Each number is 500 + 40 x the weight over its row's rms, rounded and kept within 0 to 999. Layers, rows and columns count from 0. Numbers have three digits each. The size before them is the row's rms in percent of the matrix's.

# layer 8 MLP gate, 576x224, rms 0.16, rows 162-243, columns 0-55
095:498559588545488563525450519495462500419488509555488522475532466476509445533510525528509385534502571480555493562536528560524485518521504509478470459454563558473547440461
096:428481548504511420481495531514527523451562520527510520494523489500433560532524522582574499444577522484539545533490503504475502488521455408532507549565619466547463466516
116:506480562439495538490531495501474484526456509559515452547499507467478517544541480502511461497514489503504523482535450507536469508448465507517511500576496520473458475545
096:404481518509541477502531438508412555499467481484490477450531507530513509510484463489451493514529469492354520512469528530543567387534588492507468475419507540510428500501
093:424520489474541510514556456475475476522524452488562517542491499482451537460444471497478577535447515476446527476493516495585534523501484552499474472518426464553475508456
094:483467589459506492539536537491523432501436553424587500558479495465512494459485535498459496473477452478547521511555485499554433528548434475432558513493513522522509457539
103:500520517525484516480518571504542555435457554532537556459566375531477527457490512501512464564506466501521528513554511474471515560498489482486478527437550448480468521534
101:433468487507471445613492487607560559462537477568510459471531448509532441526513560586440485455532488601507496499492453511537496485482546537517521614464500517500568513515
104:526439486533521455502447493543532525453472563491540444475428486416489489450518489517437527501552484535478467488480490490464596497520417524462446464518458457483571501532
096:435479485549563515461466494467527486482472455497484486505458532552497530523508443489539438504542520501501479525534460529474478539497564542477554547479510517513494542460
106:547568485451546452453480528541536503513445439488534460406502466416463496512510508481511545458567535436501511530486486427516493438497539502487528493455512504516487463512
092:489457464529427497474507530561497496464518496501443465529471490461431504499492481570537513493464578512500466462423438527476434509519506402481443561443468561481551562543
098:484503488513469504509526409506529445441474537507541493530444490494471496450533491458490545487489576581600518475457526470441431554548429530495514458430467526548439525550
096:497563460438445444524463502524512424508527503512554502444524461503523420507474521533509509489475522457457576527548431534542510496424500523480571407488492516465530511424
097:531563502450531443516492536449513459507507464478446502499507606497423516492481533570508475594474524511472437511482478522451478552485519557546588494518459559466495517556
102:380490472540483524495484575535490560514467528547489500499469529498499515497523457438534453476452551525492459428464490572496521474467459523473439501466540522556473410487
102:427523559535499507472465525537487520514473482541548464493477510551495571491530515548375492455509502521532466521452482446468462465489571497477503512390559511469543472431
095:560477510481537492444465536480457390442482552475457481554397435532509491539499537484463467453497534557464508451458461474454435538467481591446511480545504477451464502533
100:470509488501484509494441512477452469453439464492554540500500504528524443487567512540482483495458498531556484529558524494405513554450499428641424479556502501410439465485
100:484487580461575413575493559494521436447525518559475477497427519564503447473481535528503543536494508473551480522460494460483514469494478443491451522458445480455439530480
105:505461444442535478465487474581497482502434502554521505486477496424419464538528398501439511477530455432498543529478453446485490481450479494482564512460481500445479460449
102:517526526501490480478451475486482527493482502515535528514496430474554510483562520503524480547497522517534438528489410549498513514509454547501518555489534422548450491424
099:508424462492437557486518465506523547458479453497518467503506571478446465479478496482459521583549561510522525489460503440539505491559524485457567556502481462517501470473
097:448571533543475529525488537514476538452519467480516497539484500541504459503578474439513581487464570528568574472471482507494569480538497586545457580540581483467430557552
101:531516480472505544504514537468523535516543505517487497472513456442538519519557421483577535552551505526461481500586524417525480540495508460508529555532527494510445534527
107:429586476466571516504514430438430471487523432558476459587491535587529532483534524519527523549474537484502459485433437498432447432557492513448574524505449493404465548421
097:412573519497496477434476369434479495554435555468522531484483458507483516441528435552484500558515517520578483496519477555575546431556479506531502517529563554459458504477
101:421525552481511534496491442522490506506407549544512527516498475561592540567559498555486560509469445496510461505519496478423484510491495468460516441520492534589470472481
107:535497488530509500498499515486544506468543517483571454476562512538455515579556505519483416480584541444556479485484491456501491494534472527430556490494563566535599583480
098:475555497530586445454576510447533504564510490437548509438479475561453483497444528524476434487478475526480542499561431535537476560503494510548543546486514427503442470474
100:430495514604503537542527476432446522555532517539548424414499524572459515474488484494511452535480457509512492475467478503523495535486492493489507439425502544537440454526
111:538452502463474542513442478471455453386532483466497478498488540528506482456520489526528515585594448451533525528491502466471568544494533590494497456501490455503485458514
100:469470422566527453524515557477445496483446485531504462498485477485531402531481475583509532509456538550504464555495563432500429519506549481497507480431512588544500541573
104:480487487544535503493396524462539513501519549530527511494537517522519456517390454434482519548514533558513483541560449506526484494539524514531432509503486495482541521435
100:510456502511467491420498561522506495550460549473491551487498496515487466549525458563560510533548482523464499546506619452457581506517478479521509476527521546548445458572
092:442534501530470496505501507490436423456453563542519571549540488508526526420430495518499477556516530526524509502540516517473500472474466492566537508501447553536515569508
100:504513496516496505569560495564451556501544495518471473524427568471496474607488548487535459493517483531555406599487452449451479560444448560483464538560508522510521527528
099:458446517490496465521562549538543504425541426548494531458530536474505523454550556472434523435490489511506469517466498547542564564516488512524511449464438496463508501524
103:518544492515519499514527432453409477550516484550487545506427497488465553510466443497511597526494493515584466475446520471474578450423475537520430513454544536448469473495
099:474526431443545519463476465479479472449468521463575568456534531515522560541511476516506532514532513534500524494466515517510465520521510490459451481568515474525525528471
105:470490485500424490496543471428523560511525458524514455479483493519492514502499515487558452547444513552551510474476550475557460552463503534603538545456471533573571497493
099:484522477540444466489494438511515502503479484517490563427515558441579461509479427568553581480484570540540429523553501422475481540516513557438529465579530458495511530506
100:546580481493507438518461488634500479503430524535529495479484467551508524481481492501464502481476511483455478493479565477586535569457536482462555483493503431451541523476
100:449498539453421510531499509439423492499536528528501446450552492521468428465476496452519419479489452499533485524489536498495575495384453499558517538518492551512477547480
104:541512538517480515510554543462481512473506471469532535553576477480458559518496493531525446478545497501482487555475529499561506498436492455481470490526586514416486442543
101:467539518479530566453463515500456486485534514491570533565538446551574520495497560484501462534447517568506469494433462514488412473530530552472494501514471553469539515494
109:451488536468526476533524512540499438505466516550532465507509478503493495517573494473551452387511457409520542515499490471508497510494476515567512444487518458434499539530
106:501516512474508398506481608526513469465502472567479457510448561439499461439490414519500508507558487492483516493534489519525389416509506456466505539530562522546481462524
100:486387510462507471457550576549555448459525507497468490482489480513513535493483541529543511502484556471558522518528523521501552506483543459475580536473494571441461508462
099:465479522526540478522522516429532470502530523491481454532553409500572461432510500522528479549482562551533510513526504517518598526430514535537542532495536515460583514509
101:460442515473457502498520461604517501484478449491559547518510428496529493482466479514514465520535549483558448549488532523537542515518524505479525552462453461501530563507
101:505507486458450532495530525505513449482488511564513461506531474474414509489509517510546516491522433586517525488486495434538494546380544540508500482515473518497511566537
104:490542469460526544499529486471514507417514535529550507467506488590600415591444435449540414504474490564575522483426435461536458499516457507517502458478563514560472546525
102:421499504543476512589501449454507498461475494547457519484452427516555507579471552508461499562593529563476525525448496494458530500510609503531527489482454529433452465491
103:514450552543523508473562481528495517490505511550542413421502503447597499516511456443550422514523463485530484523498530522528457544565542597517566478482459454488531485494
110:524474579468498558503483406465465472501465530479501467478512468574499549541512565486465552485514497536496460518445459504478549438507482509472467517544473501459515543505
102:454454545501434535496492483466486470482507514588496465509527441468591499455471544490479490584427495484568450534476486382483492577456554504435508547486465463467508567454
100:496507551435519555570516460493467566462498459516484512598518449558467536490488525456436481498509516480498572425488489521495575466533556495548530513487522489419553514463
099:489518485596495540468545474517446493487477518481475538530468489448526494455421492487473502486450517515478528543469425544501473456502515536500479466476534532499429482468
098:461459491574519498514488515456486527430502524484566538555531519501495468484452471377518465537525488502490497496564418540491468469504559471524483472464547516499491522488
098:533446581581406498512502517540409548506432482538514485420510541521484510527591505599548561498518486549589489515494526472546491484519509534542512456489478479519486477460
101:425431489451464461493522479581485461532492517475537473559470500484499581568553567538554531460584458541510515475457422498626519459456517548515465537491582556451484562522
103:517562490481403532470478503537494520452486408437492494459550546488437493489510512455509520496543497516459450484480453530507555534521496484524448465443543484523517520461
092:417461499591438522523484501538501481488472523540522462504532466513453504480558512487496490455484448533476497593515451401534463540521511454524499522487480531553606458495
107:544512436457548559571542497517525472462485458532489449457532498492526486496470450489451536505382422517523510497498548501525484570554560512531556515481508489506537506483
104:515525425550520495501489520510549495437527480513533557499528598549503489517458479453571535508505526466488517507545454497532537562525526499448473589499506562531498481558
095:603430489455566527440418488550457474544526579472521416553467482554538584504482550530483570546526531447504543470493496453541494481503518472469470470517544528504515487520
107:451527492440495481486515472483472485474480477435542450516486407531513452517503492392551500512460459570502452477496468472499547527536540470466512561504540455496476570497
100:439517549472496494374486543472481515497539457489534563498508508517504499522476493446508472497532484499413473505434381472518478488533520473551456473524502497538548495544
105:473522476487525503550390465460380534477468519552445429524451445512553505528487512522516506547447502534534410563517515527537527517521499510574466484432545488525444495575
105:547538505519491536476534535534527429558443525401470432474468484517493501590495414467595500567557513539583477534451526516490470484496464510488485482444542574491481524493
089:480574479562456468470524497544555503551545453475487517552520540410440467507422480459554578581569477531472479538501526498529531559507453513495452559469516546445556485490
092:446475573432496489497491519552589503575585511504539460500558514447508528535507551550445521478476487445510501483564529421487537552555519404525578474503520523483487495459
101:518501475516522525499509493507550428484461457593575495503511501535517474491402582495503455484447500430457503541499503492491505488465547550550496450474457442425494487497
098:551520487526573525497557580452479474454569492485602488496526487549479523390450470474535474507495518538487511502441478449509557557475487492516494493496557498454507486449
099:477508509559483499546552483494503491533557524587487512531418455574568556527450467480481567456505592503574519508515507439419485483547501479505450500487487475455483486515
091:406477393544539476509507499530571472479478484471501482545518532478473453510533508531534533530525486444486473473420518481525543413474484422476485471532436504496468465512
093:481561559491436539521490553466591470492486425494468466463476485490589459550485525437450513487528449527511501476511485460485518428489473556471557489441516505479412479464
097:428520480459590522469497499516513397518516533523506470522506479479524492554505466510498474494467516530489414459524485458526526492592481446520474562506543482506541450471
103:528458516504536490566474485528518534462419488452522477399442451557465490463472547427479404491482499511547524572490512497526530447413467480536475508465451455477482493478
092:501552443491513503573555492451469514545490493493512460483516473573528430483494520521503522488485541539462501514483531519503475472515458414502534481498468535510469540472
099:521524540483514531536467516433514522450478471565503480524513441517534510512510559494567495492534586550509483494516556441488465499492506409502557473545525538471457549563
# layer 8 MLP up, 576x224, rms 0.166, rows 162-242, columns 0-55
104:460505470498484498446495466498539488541492526490526482499449501519520550491556481508565537464521479454501505496528506462473511518481528589482484574534465499513487526485
097:572439547535482503450459497493523473495503532520489562525501534498503503478485473526538529513526521421495382536496539551537481475470411475598440516552550535487502587428
109:537528490522468532531584578509433482587557431512454546516545513487509506498471434511532548487543544555464601495526468442498520483458512467520519512514531522516540534535
095:497518548549481538500440522536494532513571449462517465587517501576416493437575483555455505524527458492439505524514501537523485541464465474478456474519511463425418539447
095:421451515548532499533573542377525508413450468520484561546499486468511541563499429478522501614485520485569467514522558445558487558453437536532530455517528491532404441528
095:598559554457516506487507546506544554557502511580488539492515535511534457464538465492499397425478539508499508540520504538533443543528433465542593544425431451505435511539
104:516468503515494585475547488508474489461537480540484477571417468485515471507484450472467492473520473517480519509563422508562528503518401558541499502489578468511545511437
096:470520462448535506513488551555550509512486522541569474532454528437522466421477514534533533521496401444452526579538429501519408531498498455542453476521450442481518567506
104:499527413388458527480495486488521490537572430491466508515481476577534487500489541483451552474462527468507449532474468512522425504522583485534479519491491517555480486522
103:476487468446497526520522470538490505552441511453521506439476556490542489532517489544485549489554569552469424499577447531527473535517494470488485508516539498565550575503
096:543575439518475488518480481511501534526415513532482425472608474545508557551421555481540481515482505472471496519508503478521532475536496540508469439471384494499444473529
102:490502427499481513475481535477470576431510526502464454499520511483442484530495442450424489553536491567501535527499468507525474526527538550458557494490510527495435472522
094:506508455517447408458487529477501495606510455469514563497493502464570537516519501486492502456447449475457505493488462478468497517547462440485482516529475469520491597520
102:494448447483432534607498520549517421517495527516566451476534491502570431474481482532503488514530503482425486531528551487459524466448482459483514514483529527482542495478
099:473481556514497552501538479483479538503504489497479524509473459488500445519488454423452477511563540518533470471510451455469464475513429413488511482471402468519519438398
110:477490493474524457486491426584516470476515500505447497432499480491543479481478395479440513442534493455547510508514509502513483578499409469538529509452490480538503544468
102:454489520505550518525535480493513483466506563520444501516476489529490496570436508457512581433448512456474512523505455504500440485498450532487471533534490503473516515558
100:458511468524552535526525515447501531533490587520496492500516470492480511555485529370584487421427484562464531438499500438473507450455472410432472448446595460454430445498
101:531442502479480623506438567484503472464476459430564511474507499495499473529508538458496515463527517497518502465571556498488417469478449457469444448518452506528520525534
098:583502492538512455555498516464510487443538525497535509463461514444508465508492467602464524489440466505466516489503488530436506595516383593526471479464456484522427524427
104:463540473552454504524531570469456542605550440487532453434553505475508515533498484528503555481545526470487445489540545469480489450499492473490553520477464523510484486546
096:500508456533486458520537536575532432490582552444494510503532443537526542595463507517499465451519515513513477470471513482549446466532353454496492558535519558460580499577
097:472488481483508572550453465546523495564410576486572461524487390504512481428524516540505454532525523519500493527540420468484518543543482532448467511504534534457544497462
098:551537494506500488502538497468548433490488502512476448483527516489462574563450531535456511499508496500499540545472503440461481586504526502418493437531473450517597502488
100:546535550524470551427473485471417470547428546525585532489488432527474412536501484567505510478500507402489488504528469479473537413453499501515489566490429415509471472504
102:471459480541582487445535500519462512553420494511499463477460487577502469408508579439481461489462472473489453554547510549480505463547578533476523526492458487517497444535
103:526514518505475482547545524460510508509453453468519447469541545566423462439536499520477514501493504432512547445483518443544465515568449578582508456471464464486448441520
102:472522473526527546513470510517568487437470416465519488432492510528424474506455462418520525483476533457440514496569573491478577479449500557499557457559453485525436512463
102:480466504540452539534466485446553456427512526428474435402523590567518436459516488542486468526521504529547495490539470447552449491476475521489540539482459499518504470511
098:418487534527488566465557428467509540535487511547553460545520497490512464493551484521509510471490479449566474487521486479503477576508496538549514558531576541567535475483
103:524592504475418442571513481565520514442510554529476488560510416455498477515502530549432520540478459540481520463512489489524482493478487442511567546480548505461575525480
111:467478588481462478584434506511408506477507483554519490519410501467540527440475507605460527519548477479547446516489500492467518480536490531481507509479521477579582466578
096:547498502513546584526497562508474522480521489501506458476511370502492494527493498450526494571518443511531540500508493435399542528528564485494496469462434482448458444599
105:472437509528545484471445447474577475432493531510540486505494488505502506449464501415476486548519482517455548480454440530557502433448527486475510496518449492545554577451
097:508480475502485502483533553429518537532518467520552519494442499539449461487547494480533481520508495481510451449523544470458407524486516544494527495473531529486542570619
105:540517517471563448527424567600499544477466509516509532451490542463539490535496450519478478484544595466399544469522504554481517521463475451535463544475563510474532464554
100:523542428558501499535470456512554517564559514506515539519495611539542545489497506430533452460431479411503516580467509523534496515457463454436425483487432558512494499528
105:432469552493509511470538566528545580429504433424460502551520500523485479483513506465505485455564513509536517450483537528605564531533572493507409446456461448520549445485
102:508517470475523510487516524509497491445423531544508440462459487467479530578470501508479412477483484485464529513465474560422462492525508476494471518508475540511585524528
094:493585492558639509488500474495424541492458488504471480535492523527525409473456470535571432534481506521487490543521478534541549462533509458553563538527523490513514511445
100:493405487525519511540440569427492522494435505566531544481489466494533500512478553481430511568505464475431548472510436512506538470539466397473482531531531445455542437492
099:460523539495433479525496468522499517491450509550481513476437505538516544529440422565558438514483477545537448544520486524354492513505474445437457403521466496508450490522
100:525520495529436593518509470512463497583488493517499454477467537469457498551544593548553516514508477552486487511518455532485498490480484570531441437535517493533494444522
103:411454450460493508400542549426447489495507478534508477488575480454515553489454506490474431460494452478555537510496476511547523485524480466517468554491498482497545523568
100:432504503480518600531467485510555484512540533468466538504517511538489526459517454492458504470437465549445547507464441520605608471468452496511484469450472499501551465489
103:544596552507535459553494419472473500492525464472531499479484539459513445519512518583475524487560545519465533457529476481527538513562514520488453506481462551459519502462
114:547506454491464496477483488481530487466490417424451508435582575505550509531553568433456494505513486515474485581503539520515429506522420458503523556528500557524471468423
101:474456443489468504472498521525526569476524522449520541458535485510508502586580416484507500519508490461457485505500444507457539527507491438551503496458487444482565498437
101:455465422439450454469528520512519510411523505456485488519376495486503548468587474457493450517562494530503580455465429501468435530521473479560511579446525456485514481486
100:494529434505489508514479481442452461487507492459584440478489535531512518530531544473413523568486479455508533485435493485463471502528580554460485516522467538459521541507
106:497410465524559477512488503495491528443466511438542539489512562449494536504451440504444582492544483519548473439508443486485509518530513537468457511512458416434545518531
100:575432482490477462512465448433558423553536482514504453486536522521528448451452567517358522466496453489534509464440573514451494591489507470446481524440508458491425581527
103:503538533515446539434528436441479478565486502507512495506558469462552535537610518529506491510555535448466428534516506481549507529531494464469506515466497510498524466469
104:418543472467513485570503489478423553506475465481534534512575522472525545484441411474484494545481436577549529504473475535525571596496518459521452473468518501492486464538
104:508506570458496532507472533570569468524546562510484514465505500553511486512519506490433471516466579501545476506402453524493499492499451501463478536484462494555502511521
108:558547474483505485561531489519471460494503531450483467497546427512470524498468436418515474528468389404530468445548505423550508512531492486511397566489461560498480498574
098:542539546539508584514484565538496523470528491506483383559465525499525520492488502534513489471490438498471541527523482489549482456470445471504457467457570484564503517479
101:434493527494556442479490482531507412508447481536515512520430559453448485519466578496495521440476513434511517499499531476592501584489544490466579534497527515511558447464
102:476460474457521513518478488510518458565538512539461481524484524466483501552555540544493496434563525547511512500494513498558521444510552570397459509537561517490428526513
101:545504444475545537520532513498555528492449505535525491542510481519505532433526432487477518493527552485512555541512565462514466430419548544501478535496600507504391464489
102:472473485501509550440479444518482503425504479517541449504475526524514494527522521476486510523484545419481532539513533488503505485566437491603471484536506525619539506551
101:526460517438501466491487490495541477546485423497558441515533536499507467535547512482492538462568416535413442568571492522569456467506455420466479517488576505486521576540
102:468507553557518444506453466489473552478581495555511506527475474542551451508623398551460436524455464530494484540528483437554535474504508556464521464542497509476441484545
092:506547511448492419573514420551495528514409485512536458480485457543515491586501426479489502532480566451543566474453527541495517458489470521501513593538471541452503540489
098:532567542556514427548559440425491501516467425502514486527457514488474522455402460449594535465506527527505499489463516513490530476533445467568505553496547467446474561489
096:536489492468492532546443519557452509550458462490501488507484457453413571386498558455428470541479458510517575471524520463453535476544554565494453495488471448460466550527
091:503537484545528497499516436502494533408496547427426451445463522538492511477470529460467510541547535581480517451424467432517572490488502480469497494514486485522619501521
099:506521457499496467505516515517456517527470456509513473579479539500516519462498549534453443516479536519560514491449464556442527525536475553512550512454557489440449465465
097:492534542500556486418484553556566505458458541493520476547447505482424467492505541488480518556484503535456505529474493538475456525493449520561495390435460573498536536495
116:527572435575520536419569485526495472514459519486531525450518482516420511451514507479490529472449480475542515455453503439519560494518466526467492460439534561509458511476
106:478532534455532509463465495502518461471584490440480499551466477560498482515558493454563511533497553401455452486525496437482469514498546454494437483538501478522414507594
103:485478525435518489505473492511487474521539467455502423537483454509565533470555453511438511505432576439564533507554462424491441453509459438566594483500507471542530513555
092:463502562485392555491499451512478541492544521538535508492485434529408503425482452487475553542429504505472524531498517487587542536476524481507497532497582495502539494529
096:553530536463501444495452484494478529480496502560547568574530513463534554489449444533478440520527484488488528556480527452538476450486528607442497458476485524488487436450
099:507484476468562610497476582531467493546464479515545580529568436495509521456486587457529485409533505591502542437465459467530580542516502551530466462496507461480488496471
102:513418563567528538496466540407473500472516397509524502542512515485496492482548526472479514547460439517578484500544395526497531539536509484491528509449592518550567496513
097:547494594505422530431536536471508486505487444481500511564498485550477511553519494436495513539464482501516521558483574510477562523487440501516567551504484454444600489487
096:423523500506433462520502468469562525439474565558505491466543566535569520469537464496570501519531444425483510483567492485493460473382528528515458538455527481519578497534
097:479534469522527551578501476416476523564528465506430465469505486488512501492442526527504503550460456506452460534551580477465567465477484595461487502494534550539434478489
101:504447511446438569561456500504462513492516502436526528481405523526478473477465505489493521476462480547527517490560469534509512553463469486473545422578503472527569489513
092:496557472506516566508651503484499492557525482520537487493558540486521474532495534561465477578563525492452461484506490468538521444491467525544525506500531528535458428497
# layer 8 MLP down (transposed), 576x224, rms 0.159, rows 162-242, columns 0-55
099:488478472450469508490515461424523560451451540505509484492511507489560514514477496463512560488491473477442504495524519453562560546580516533399544495599483457540498476468
097:504528461466468529513515506485451487504551499504480477516472566519479451480530486473467506549523484520514513528536445414538494439503526553477535465421521507538550443519
098:494511506485550529484524506470566567515555526528472491519495505469537454484430453518449459558538474439500529410531500511605518462515493511438497434534550459415500526567
097:558499414455503454472560444493588450499521502438484407514499518539571539459436552547424527495548496503543485404510501490439522479502464437500509476480567563476569521487
092:540497492468528538431451442542462471462587486531469433519531473504579502471495554529500513431525479559497499510500508470511527408469552484506541557543456462509571487445
095:478519460580415522563542422478469489437499472515608540457519448536493466436528501510558471545534518518476502505505522542531551399464525480492473540451524470517521521504
101:459453616494469490558481471467511515560496477477473513445519532453543477543525488529595500431523535547482497527545468536428461409592574495512545539499530547481520415424
103:525472501418530507522493563551570509534529508515491496532498530471591461461491489443471481497459461544499507446537533513511548522513492413454509462437497466548479471506
099:434577450497467483494530444478444517611505489491500452545535485471459513444422439544559531469463529533484530528506471485534451531488485476539596492514483499508477500505
104:532572483527503557461516485514520550480408512554497456457551514524539517485543476517471613552526487518538448514468469513447509459466459534480489415465429507502478572517
097:497468472449508548479539469516482543513501509507429552425488458480559540515572394502536542446494531501483538452433554465436474498527519548419444530498467565520556464498
099:462498517507446569548598513436465603513550482472516505534452487386540499503554517539445472465464488486503539428434539541513524469491496567473543484524477482479458505528
094:491567459554473517499445459515467437546515438532491507471512441548511469509496511495479414523510509543467525581524515518464580472489436576568494507466543435477498475454
106:454551500518448472519446606507585478503534551508587499522442446524476479476479422496503466533540489476446531461504510481487486524482512508501510397501436518561481482468
097:510442552454499567519538456513500533501545428480518426511496514497498442515538545461534477512505512505446460506535487450458605555475558541455558459549464489492484522563
105:530470519588430497483492432552534511493445505509513482521575574541539536527474433479467478484478524428486486499508447476504486425589442474432525430487526534524515501514
104:544499453458512561480538516446459508444488526483473513489453496556509455451503512524567525526485466510534470566530487476501511449476466467452485514528490519520567544547
099:439545566536558537586539480429474492538492561499437504489525439499474506485517466565521484438524542435508465475465500461485561508482505534580561552532486487504479478569
097:486519428521483535512519465491556516524518492540501455478572571411444476444485485436543523465517482428532483510478546552475526556419452474573482490514488536395445541482
098:560443452499483544515504381501534590590528477548486496546447478422504489458492515509493388413489499464523575428530485526507574478514491549503532430535587391587543536514
113:497509533495524555463483563472491449568517461487518486498537506490534461444537526446470535523468497605508529495479599466532511471558539446610504474495569502532479445466
099:552465530508484528461518431538433490532510528486515491540498457468490499502591544457493507627484504475417460445534441487596491434560484543459485473469502569512402514530
100:544531458491505523471527497510523510516521494486444562441451542540457500528473561495562474522487570490603489525492506453440533518489484511517515480461470459495480539458
098:509510477551428460519501493412473456365548552526483437453556542503523539457554515447531445521427510517496553472538487439493541561505498507523453514462463417556612513550
100:568487472514495543517479535509529510485502490480459514510485531529514450514512436537566595482529533487503412467492513536470491469542515478543480501434427472517565546427
099:505500520484548557548449529555460470495499475505473534549519550511530515434518530492465434523440480487523504565548555475517548446539500535463611499511478580484455522525
102:502438445472477429489498483407504497501522498498499521490626458440552462524434499484414554502503531548480518535538503517563474490495558467460478524569497453435509503523
098:529478445524443492505451462471534487504515461488423491453501451558507456474462522457500461467505459459539487473514478489500527473523526485454443419497428511510543440507
103:472538515519514511557532505496430493505491525550477469489562496530497561517491537547541479529454540553483502491530492525444504512471536535493515457453436526490452502520
098:505518545499537550436566501409432521493471441450476425492466432500529530481532500541546493564464391511455510532570496480548458455450603507468549499524513466436464521491
102:454512566457445579446514453517551491539497504521472566563463477541473495530509469574530492449455508504521515579494513464546381540461480480490520524462488520499454511601
102:471446520520569532479465525474574433464574514535498514586525556513509552468518523477434498553453489455442523475423482489516485539556520574559414451482462478504569541490
098:488523450473488500470469548487549479492533501521546502449550508443502570525475470553413502506542473483465514506540521484562453465510541442591547528513508528530513551519
110:517524516497497414499462482426490481469543553492554441541540533472510522495534473537573417493509433531483538572539571467424434538446535569544508514484459482456554582525
102:464461496520427460544458549529461472500515538526530494464596553509531535466487474594534469503499501459448542418481523489500521476462497482535562465572416536510478502503
102:518520511522619455544494458413482503569501441503464566533493491523469570480463484494501488478431500451425495459430471458441491473453527492469597480449556457621466490575
094:549464490549510582467523604527542538483546473458544502575500505517530542525476500504467499551408480513440565465434487483530491447484514466480548531428455537478537499507
099:473497541490498489511461464471506564493585494527474574503546467484539501441545515501484521494533462482535478473440455484468510502483524500537454517472494506521490501519
102:502503457512505489468464473473555471487452472467489541485452532528550424534513500540533523462490535496524560524501478499518496540508515405532498519471507468502514561489
097:516451507474394514461518517595451477436494477511503493543502512447480570518509543521419487394492527463566400471491477553521513504493531538490523500456449475533543510476
097:485462578517444484516499417540435461491483473550477490560514507460483458524520555493452550434384509501518512529490453535469462539527534515437524490504585468488456489491
102:517510522497491525451527502445486504436514489459528507547536516500539525563469462533503572538495481526555467508447491623590530538505505490518503540472525482519476483488
096:562467430540492464506536518382491527510498501361485522479542543479549506578541418455427505558520540499458513558534508496484482536413462506503459527445502572512467550486
104:541491500537493436517412527498487487444530558574496517470579495445495567475519463524483526418459490586565443482497504486456507451464502502506502570442483445488490580517
103:591456520595551521502495463406548539588535501501465472467502433504479521504480539453494447508464478571504575476465518477541489521544393540528524517493473432458415496440
100:523508486481434497526496515557431443532494492527490542496495450513469590614468498449494562461466490528539506513506524532437472465521404521485540542550547514537505527446
110:493507545512465469555465510495525500541566499472477426511551477534575501477487560501523479542451465544443466581510543459509490514462534469472599473538543474445494474505
104:483436467491496432461499450546476544500475497512472506483468478429485549480474534524514536443499376470531420498472473481501486502527500505518441510523493451490539555480
103:481454443505480517522488458398530514472519490456486528500452468513475489486500457473508497568479507462504514477515589473461523524466520430518433527460481453453493469448
101:511460506480407496535513509497560445529447514531588485564474426541561550524473521510477507453506475497518492463467561440469477472528548441521537569533498547521537465439
098:433450497425486519453491450471520466449520511512416482526454419512540521522521517473492461426482496424508508548465495526473444461478499453479506457489465448513506506610
100:606446479466623479513512502424589484525488461453468488451467560515474523474402503490515573535510480536566465493554504525474541605528540474529516497481463517501470473515
102:447455514472468518517514479511476490559493496550491561566484437508524557495559542508537500506482559443437524462565472562572457485478460469505502503466483503474495481529
102:482535482497432527500520451477493500498552516488566496459511456517576567431498534439486508420494492517549534488501448492502492545449533537531464566480539516466546448453
097:532526556530527536482525591483544460486533516549478526507476539498508468568417553467476552488468492525506470475531421477538474500459512522540437565494446477508602461489
105:472458552471485432528522433505449541505504556480482436517417567453529501418428496471462455478508467506505459652556479511527497500541491530540501481406493541489519514472
098:401461565448526551506476555517507465508582530492484546476560527506477649488526557497460512539485524543542529536474472455463502459480506469553472594483443509513499457474
098:483473516508548538477447472478511475542529434545515454450455512523525457518423541535484458516476580536370518549496416540493468527450508491456527519365513528513540573485
102:469509497495413502502552497503520483416495550460484551524489502482521479511537494475460448499512515556438501575509434501492476543519470494491482442516485509498474446447
100:497523506503530542537450567481445485488480448549448548483480515497491459559476461536495548552480499458454483591445545605506447422477512484453510531472400515478484498528
101:514470472485512511491589489442506547464554531509495474477525511529446511521536527479504463572523496527508463485502476578513417509558467558439494507465574475416499460476
100:589499560422509548541479488500491571477524476473536457493475503487533497470557512511424493470474477454519524466472426479461447417443453526421493521435475490490557538532
103:562488435527490432449444509534483507475496498475535529479522516451509563570449489559514545470478501528571393522429483515526522585531505484522465556484515437452518550515
097:470469471509472397507510574522502614473460445533486428519428571544529519449462551467543507456588530439448486548487469494520491450453493423494518490502513459512551466476
104:545500484449501498553550476433450494500444538529452467431475513496469478464545530505526477567513514580490495491482516510421410474467524527442490504509477471526522535489
092:440456532465535605531498447539515544499519532513526497479506500506579541463484478508520404483556554508461464507455527514422471440555518507611510473536532470465511471519
097:483431536529524518495535495433569460526530512415449541478469480473512445521477531546435451429466501534561439497520457499520544437512455534407522523465505575428502509502
104:507475473510449490505580567486467521552470420560548488495498524515500528524562509507483417507526499472480575481438488500590486503495515433581536523517519461552523496485
101:469499497555419437527543484510575448508463582498508586479464526474489493418525479450513460455508469504526497499542495447452534453473453466497514463539517404531532479520
107:475454543535575540468517501490463453577514577538462523596436531414450483512443471483499477475496447520517474453544561530536457492451506561437485503507431526472435469504
107:475518519491552476464563561489531561520541489509487528514566487534511479541452538470499397468568524460516539446513498482519501448450489531485501506437511510578478483478
094:467487463465476505471481574449432457507490505530527457513528462495517489524529452568491457527478571546520454505523480436501486480442410486516587498453507473511518494526
100:496530591475474487446533475507492498484460486455469466518452507439461451477491531466469462435476481525547462485527494521484558549537514524458500521486539519489517497481
100:481533480512536515462468497522543517517440483544527528523483529465488496477536513527437471537561575563478485475453462480522566550506483497525558458508520490425530545516
107:495530431472514493516593501535516494461515517514461494506416480550470504438461534409518477483471497532483523550497486536482463456474477543544493521461548447464532426450
095:498443461537515572515503517469498528433438475461493498468541438489582395548426417504502469508505539580525520436526432480509455522495463396571511456534455559467576539553
094:533498454536468533421551569516564454494527515508469538489469546549533513519426487467446552407578447490517536541494450485504524485571547534515495501513467517494479496509
095:503518559523417475490514562559472410462463391496454497524493521555520507503507522495494499497501569464514486555483479489540556498379526551517540481469464493515478459548
097:534485536538471529498493553462501540528561475493504527505581536493497514436510445541619474545483459536431477501475530476526482503474516483494446520591436534610474578493
100:461526500457443429478471474500514484513532486497511526476494592385491495470525519517516461510551451528493502514492513508540484544520501489431474489529501438490418538509
101:507434483481509440552461525528549531543506538475492524524541514475464513437462473547468475465486481495536550449519464442468568436551484523571527552495500488524573525437